Each number is 128 + 24 x the weight over its row's rms, rounded and kept within 0 to 255. Layers, rows and columns count from 0. The size above them is the row's rms in percent of the matrix's.

# layer 3 attention query, 64x64, rms 0.181, rows 0-24, columns 0-63
size [ 85  70  75  96  81  94  79 103  88 118 121 106 104 110 104  95 104  92  95 114 108 116  97 108 103]
[[134 156 158 101 121 129 130 110 167 149 151 158 119 116 141 127 120 107 137 124 110 143 178 101 121 172 143 107  84 125 126 144 122 144  89 119 143 125 111 113 131 105 106 164  83 117 117 160 131 124  77 165 104 134 122 155 122  98 172 150 146  81 154  99]
 [112  80 114 135 147 138 154 128  83 111 117 118 114 121 112 131 106 120 108 120 102 174 149 118 152  91 109 110 109 148 156  83 179 153 147  96 138 175 104 107 112 123 145 125 132 134 119 142 181 122 152 123 163 174 127 150 149 143  88 138 147 124 116 145]
 [125 157 128 134 109 142  97 144 114 102 120 134 128 154 171  98 118 137 154 113 130 167 112  63 133 147 107 131 149  90 134 155 140 110 159 122 141 131  62 160 107 139 141 158 124 143 106  99 131 126 122  61 146 131 152 129 106 149 121  98 112 160 146 125]
 [134 159 143 136  96 126 122  80 152 133 162 179 142 125 151 144 133 127 164 123 142  95 143 120 122 164 146 127 128 103 100 157 109 121 137 131 148  91 159  98 123 121 128  88 122  97 120 128  81 143  88 116  76 100 163 135 110 126 173 148 132 124 144  92]
 [152 137  91 124 114 123 159 139 134 140 143 170 104 158 121 198 128 130 182 120 103 118  81 134 134 104 123  99 150 141 105 165 113  76 154 122 121  91 126 132 116 123 139 144 100 164 139 136 114 152 119 134  67 151 126 124 107 106 149 113 128 119 132 114]
 [163 111 131 143 135 110 151 135 143 111 166 185 153 107 101 121 119 134 161 140 150 115 147 130 107 158 144 114 113 115 119 124 106 115 100 139 134 130 186 120 154 100 124 139 121 102 130 155  91 130  71 144  95 113 104 150  96  94 131 184 121 121 148  90]
 [110 133 121 133 141 116 125 136 142 129 132 124 119 148 144 205 159 151 132 111 125  87 135 164 116 118 153 147 102 172 108 117 146 154  97 115 127 101 116 101 152 178 126  89 111  91 100 156  99 100 133 126 136  91 125 107 133 171 145 145 171 138 130 154]
 [143 125 149 116 134  81 123 137 109 121 114 103  59 156 143 145 142 125 116 116 135 130 101 125 174  93  88 137 106 103 131 135 175 115 150 105  95 140  82 163  98 140 146 150 121 153 101 140 163 121 161 119 134 155 143 117 145 122 106 112 154 157 126 167]
 [140 138 158 124 148 119 127 122  89 127 101 117 137 117 125 120  94 113 120 159 145 144 119 127 144  92 133 141 133  67 129 163 156  88 148 121 100 156 128 148 110  92 125 107  86 134 159 171 178 120 166 155 114  91 158 130 123 112 119 149 175 159 117 119]
 [105 129 153 149 109  97 134 161 128 156 103 117  73 146 126 132 139 156  98 150 118 149 112 130 150 113  63 151  97 142 113 130 176 127 158 100 109 145 115 162 129 118 118 124 131 142 101 127 179 133 154 128 146 150 146  78 165 145 128  99 114 140  99 138]
 [ 88 133  81 108 132 166 101 146 131 105 151 109 165 142 143 108 104  89 174 110 134 150 129 163 101 153 151 105 155  87 127 119  83 135  97 138 172 119 131 105 123 113 159 113 139 137 157 121 113 132 156 128 148 113  87 150 136  99 130 164 139  97 132 123]
 [129 151  87 158 102 123 116 127 108 131 173 174 185  97 123 140 139 133 146 162 126  77  97 126 108 157 130 136 159 162  96 137  99 107 151 121 139 111 158 115 154 158 128 119 139 122 121 121  95 120 114 111  62 126 124 128  94 147 133 129  89 132 136 121]
 [117 180 114 142 125 117  97 119  93 100 148 159 148 121 137 134 121 109 181  88 117 152 107 123 124 137 146 113 140 142  77 124  91 138 136 124 135 135  95 143 171 134 150 103 149 123 102 152 190 129 142 100 114 140 146 119 120  93 165 148 114  84 135 102]
 [130 137 150 110 142 136  79 131 131 139 115  93 131 120 115 154 179 127 147  99  81 113 138 186 162 104 118 149 136 137 139 153 108 121 153 131 125 104 118 152 171 133 150 114 129 139 117 138 109 133  76 140  89 106 125  84 122 146  82 172 105 127 107 144]
 [ 83 120 113 131 135 141 138 160 123 184 127 146 124 143 115 151 101 148 138  87  86 136 131 138 138 160 112 158 105 122 117  72 140 108 141 162 108  83 166 116 152 129 150 156 118 134 154 113  95 121 122 106 121 165 179 154 151  99 119 106 131 125 123 100]
 [125 128 146  88 112 135 110 146 129 106 113 137 106  97 170 152 150 148 129 123 190 169  90  94 150 131 116 173 158 137 152 136 107  98 139  97 166  81 119 149 105 101 166 130 117 112  75 109 114 116 137 107 122 119 150 104 130 127 133 130 131 150 130 155]
 [140 131 111 150 126 132 127 143 139 135 151 129 117 120 102 112 119 175 100  96 108 153 158 109 156  93 179 146 119  95 129  86 124 145 117 141 146 179 130 122 131 134 102 144 136  70 140 115 125 138 139 159  89  86 121 147 153 102 110 143  80 138 165  98]
 [160 133 158 122 143 158 123 140 157 128 134  92 164 156 146  86 156 110  77 142  85 135 121 116 131 150 104 129  82 179 182  90 166 164 139 126 118 112 133 129 120 113 100 112 123 121 105 140  84 156 143 125 100 103 114 128 137 141 125 104 140 116 132 137]
 [166 129  90 158 136 133 153 129 142 148 158 140 176  87 159 140 145 139 138  91 148 127 106 118 107 116 116 117 140 102 112 130 142 132 182 133 111 129  96 168 120 119 148 145 126 126 161 156  71 112 160 128 108 112 104  77 122 117 122 121  72 140 125 145]
 [ 84 124 127 113 146 142  94 138 123 132 119 186 100 124 144 117 160  75 104 131 128 168 122  96 123 123 136 177 142 180 134 174 160 102 121 113  97 153  97 144 107  97 185 127 104 158 113 119 124 118 102 133 138 124 118 142 137 120 118 129 131 142 153 130]
 [ 87 132 153  98 133 126 114 133  82 132 165 113 131  97 147 117 107 100 152 163 157 125 125  97  89 134 130 152 160 104 156 148 125 113 140 108 129  93  94  99 125 161 104 143 177 167 122 131  96 141 128 161 172 123 118  81 132 131 138 131 113 126 152 161]
 [131 135 108 106 132 144 184  59 160 130 104 129 118 133 120 110 134 115 137 128 136 138 146  73 143 151 135 125 142  98 138 142 139 134 109 138 155  82 173 121  88 130 190  98 161  88 147 140 136  95 123 127 145 105 136 162 129 114 102 143 135 134 117 134]
 [113 154 148 146  93  88 125 101  85 141 150 108 117 104 101 107 156 157 136 115 140 103 142  93 144 180 132 132 135 149 129  96 164 168 109 131  89 185 161 124 162 112 112 121 111 131 134 108 161 146 106 123  90 136 165 146 155 110 135 123 110 114 127 121]
 [107 134 115 134 126 123 121 145 106 122 113 108  82 119 141 140 102 146 123 152 130 187 158  85 113 157  97 118 129 136 138 173 113  58 138 138 112 121 117 145 122 179 118 126 147 155  92 103  98 156 143 150 107 152 102 123 106 135 128 151  94 137 154 158]
 [155 130 147 165 120 117 101 138 145 136  78 146 112 112 151 120 127 131 160 137 109 132 130 146 112  92 112 181 115 134  98 127 141  58 139  91 137 130 101 114 150 157 143 158 154  99 123 136 159 119 103 157 117 113 138  94 139 164 166 152 127 114  94  96]]
# layer 3 attention key, 64x64, rms 0.187, rows 0-23, columns 0-63
size [ 76  78  85  83  89  92 101  79 108  88 124 110 105 103 113  87 103  88  95 107 108 106  92 106]
[[146 110 121 147 130 122 102 117 143 140 128 125 173 137 128 135 131 144 101 117 159 166 103 138 134 101 125 128  99  90  82 126 126 123  95 166 142 114 136 100 177 120 149 142 126 164 125 122 146 187 154 141 124 100 103  80 157 141 144  75  85 118 131 113]
 [ 98 129 103 102 146 110 136  81 127 107 126 111 164 172 103  86  97 131 134 119 153  88 163 176 130 151 108 135  92 149 146 121 121 123 121 121 128 119 131  99 155  98 129 105 120 163 110 116 135 147 121 128 126 202 160 138 133 122 118 120 111 128 170  94]
 [143 121 151 162 109  79 157 149 143 128 154 153 123  89 104 141 143 140 128 134 143 151 141 129 146 111 135 126 142  61 148  84 120 129 128  99 112 132 123 143 102 118 115 187 135 131 121 175 146 140 142 134 114  90 155 126  85 130 120 116 187 143 150 154]
 [144  99 114 126 121 118 150 125 147 143 124  97 179 114 106 112 104 114 149 126  88 169 149 132 148 128 149 113 138 104 114 148 114 123  84 165 125 105 147 134 166 143 161 119  75 156 143 155 124 134 127 113 150 113  97  83 148 152 115  83  79 135 145 155]
 [156 135 115 143 169 124 143 127 138  81 130 155 150 147 117 112 129 155 134 117  78  98 138 119 135  87 136 174 114 145 158 122 108 152  92 133 132 129  78 120 167 108 158 119 124 146 111 147  92 125 156  88 140 144 108  92 118 130 151  76 138 107 158 147]
 [140 128 145 105  93 132  81  74 134 120 143  86 183 138 134 118 115  89 152 126 128 119 153 126 168 102 158 140 157 110 117 137 106 153 126 142 131 132 168 156 159 121 108 113 114 119 129 128 108 131 132  97 169 165 133  81 124 127 133  84 118 129  99 164]
 [ 96  66 133  78 118 136 106 140 147 178 113 124 113 157 121 130 152 156  98 160 129 127 124  71 126 153 136 131  91 136 126 155 142 118 144 132 159 100 165 141 110 103 136 126 136 102 106 130 172 135 114 138 165 115 139 117 137 147 125 144 123 169  79 128]
 [127 101 105 149 106 107 160 122 133 125 115 198  99 117  96 142 120 148 150 135 129 140 153 170 142 120 101 122 128 100 141 137 150 135 100  72  81 115 113 109 115 110 120 145 150 136 130 167 143  96 120 152 136  73 139 158 108 133 155 161 164 151 128 120]
 [ 99 106 118 136 113 124 147 155 168 178 109  99 128 147 156 153 124 144  86 113 125 158 117 100 103 112 125 117  70  96  81 124 152 115 173 150 147 119 137 132  93 160 143 126 134  96 127 117 168 148 107 150 124 121 154 112 102 156 128 167 153 146 134 117]
 [135  84 130  99 133  96  78  99 118 136 133 118 150 141 135 134 158  86  92  99 125 124 124 118 128 184 169 150 131 127 129 158 150 145 157 127 127 130 148 167  81 118 129 133 123 121 121 153 165 149 111 156 132 136 138  91 129  92  98  87 136 163 102 156]
 [116 169 135 119 137 126 112  77 122  92 149 121 146 109 130 107 149 143 144 124 111 118 173 167 123 145 140 121 136 107 177 128 128 117 102 102 103 151 114 117 101  84 137 162 159 164 148 103  91  95 150 150 116 122  93 149 180 108 102 135 107 117 140 156]
 [103 117 152 152  67 122 103 146 126 158  71 136 104 129 108 112 126 166 101 107 147 154 126 113 121 109 143 128 132 147 134 137 153 155 132  64 118 144 182 131 101 131 113 144 156 103 108 136 140 102 133 111 173 149 123 130 147 146 134 129  94 175 125 112]
 [122 121 134 152 164 147 136 119  74 109 143 105 166 141 105 126 126 176 106 128  63  98 126 167 139 168 123 151 116 119 154 162 155 111 145 112  93 129 129 107 152 100 121 126 117 130  95 158 121 136 125 145 131 157  91  99 139 104  84 120 125 142 154 149]
 [145 123 117 122 132  93 120 137 104 105 138 116 101 128 102 126 191 161 125 138 120 109 121 124  56 138 151 169 137 103 110  82 149 151 155 119 164  99 115  96 143 146 116 130 119 150 109 165 145 145 104 148 100 107 150 143 115 174 125 139 109 135  88 132]
 [104 141 148 125  94 120 118  68  92 151 110 141 108 127 153 173 102 104 149 130  85 144 137 160 154 128 139 149 134 163 108  98 146 140  98 106 143 178 162 140 140 117 152 138 121 107 148 168 106 128 151 114 142 126 131 155  85 137 143 116  84  99 132 117]
 [109 108 119 124  90 142  95 117  78 118 131 109 133  85 132 145 127 170 127 105 155 130 183 123 138 117 105 140 173 140 168 141 132 134 126 140 133 126 118 120 151 155 132 167 145 188 157 128 124 116 102 127 101 112 164 143 171 111  85 109 131 146 118  95]
 [157  74 118 130 137 147 108 116 107 172 118 124 106 111 123 106 136 128 110 136 121 142 146 136 116 113 158  89 138 134 107 157 130 114 117 136 111 179 154 139  81 117 155 106  60 136 123 140 173 128 179 121 116  87 171 141 126 145 124 112 164 123 133 136]
 [125 137 193 147 141 128 119 143 154 144 129 137 133 120 124  91 112 123 125 123 159 126  94 132  73 109  96  88 160 178 125 140 133 160 146 149 117 114 146  77  88 143 130 152 128 126 124 107 115 165 110 123 124  88 118 154  88 164 145 152 108 155 129 114]
 [139  78 116 120 114 111 155 103 108  93 141  94 135 104 116 126 154 118 108  98 136 133 145 152 126 121 108  70 151 128 141 142 106 152 122 164 141  96 140 176  97 127 168 127 108  98  99 127 126 153 100 116 170 149 133 122 159 166 144 107 146 148 102 169]
 [119 116 103 144 122 130  89 124  95  91 109 114 119 145  87 130 173 115 141 139 147 114  92 151 141 127 127 146 149 121 126 153 101 119 103 121 173 127 171 147 118 151 106 189 166 143 174  97 146 115 112 113  94 150 141 116 116 125  94 164 167 125 130 109]
 [ 81 144  97 127 116 133 139 138 141  72 176 137 109 108 105 140 127 103 169 113 152 139 103 147 149 104 162 150  97 117 131 175 119 108 154 106 101  84  67 127 161 151 103 147 149 138 139 119 120 165 120 149 113 112 117 113 140 150 132 139 134 132 133 156]
 [175 170  82 171 121 128 107 137 135 117 100 123  84 149 149 158 106 155 154  82 172 147 149 149 132 157 105 130 164  87  89 133 129 107 102 120 147 135 123 125 145  80 134 148 117 128 136 140 136 144 139 101 128  91 155 112 141  99 122 142 120 124 126 100]
 [159  88 126 128 132 182  91 125 133 147 134 122 132 165 176 161 122 134 127 136  85 114 102 109 175 128 113 144 130 167 120 142 132 132 141 118  85 147 110 127 144 126  84 110 109 126 129 105 128 158  86 120  79 122 128  82 160 157 109 122 135 143 156 111]
 [ 96 143 113 130 147 128  81 121 139  83  93 121 131 116 125  86 130 134 183 153 165  98 154 130 144 131 172 143 134 131 125 124 147 126 156 126 112 140 125 136 156 140 107 148 176 118 118  97 143 126 131 142  97  92 187 138 129 148 100  67 121 122 119 137]]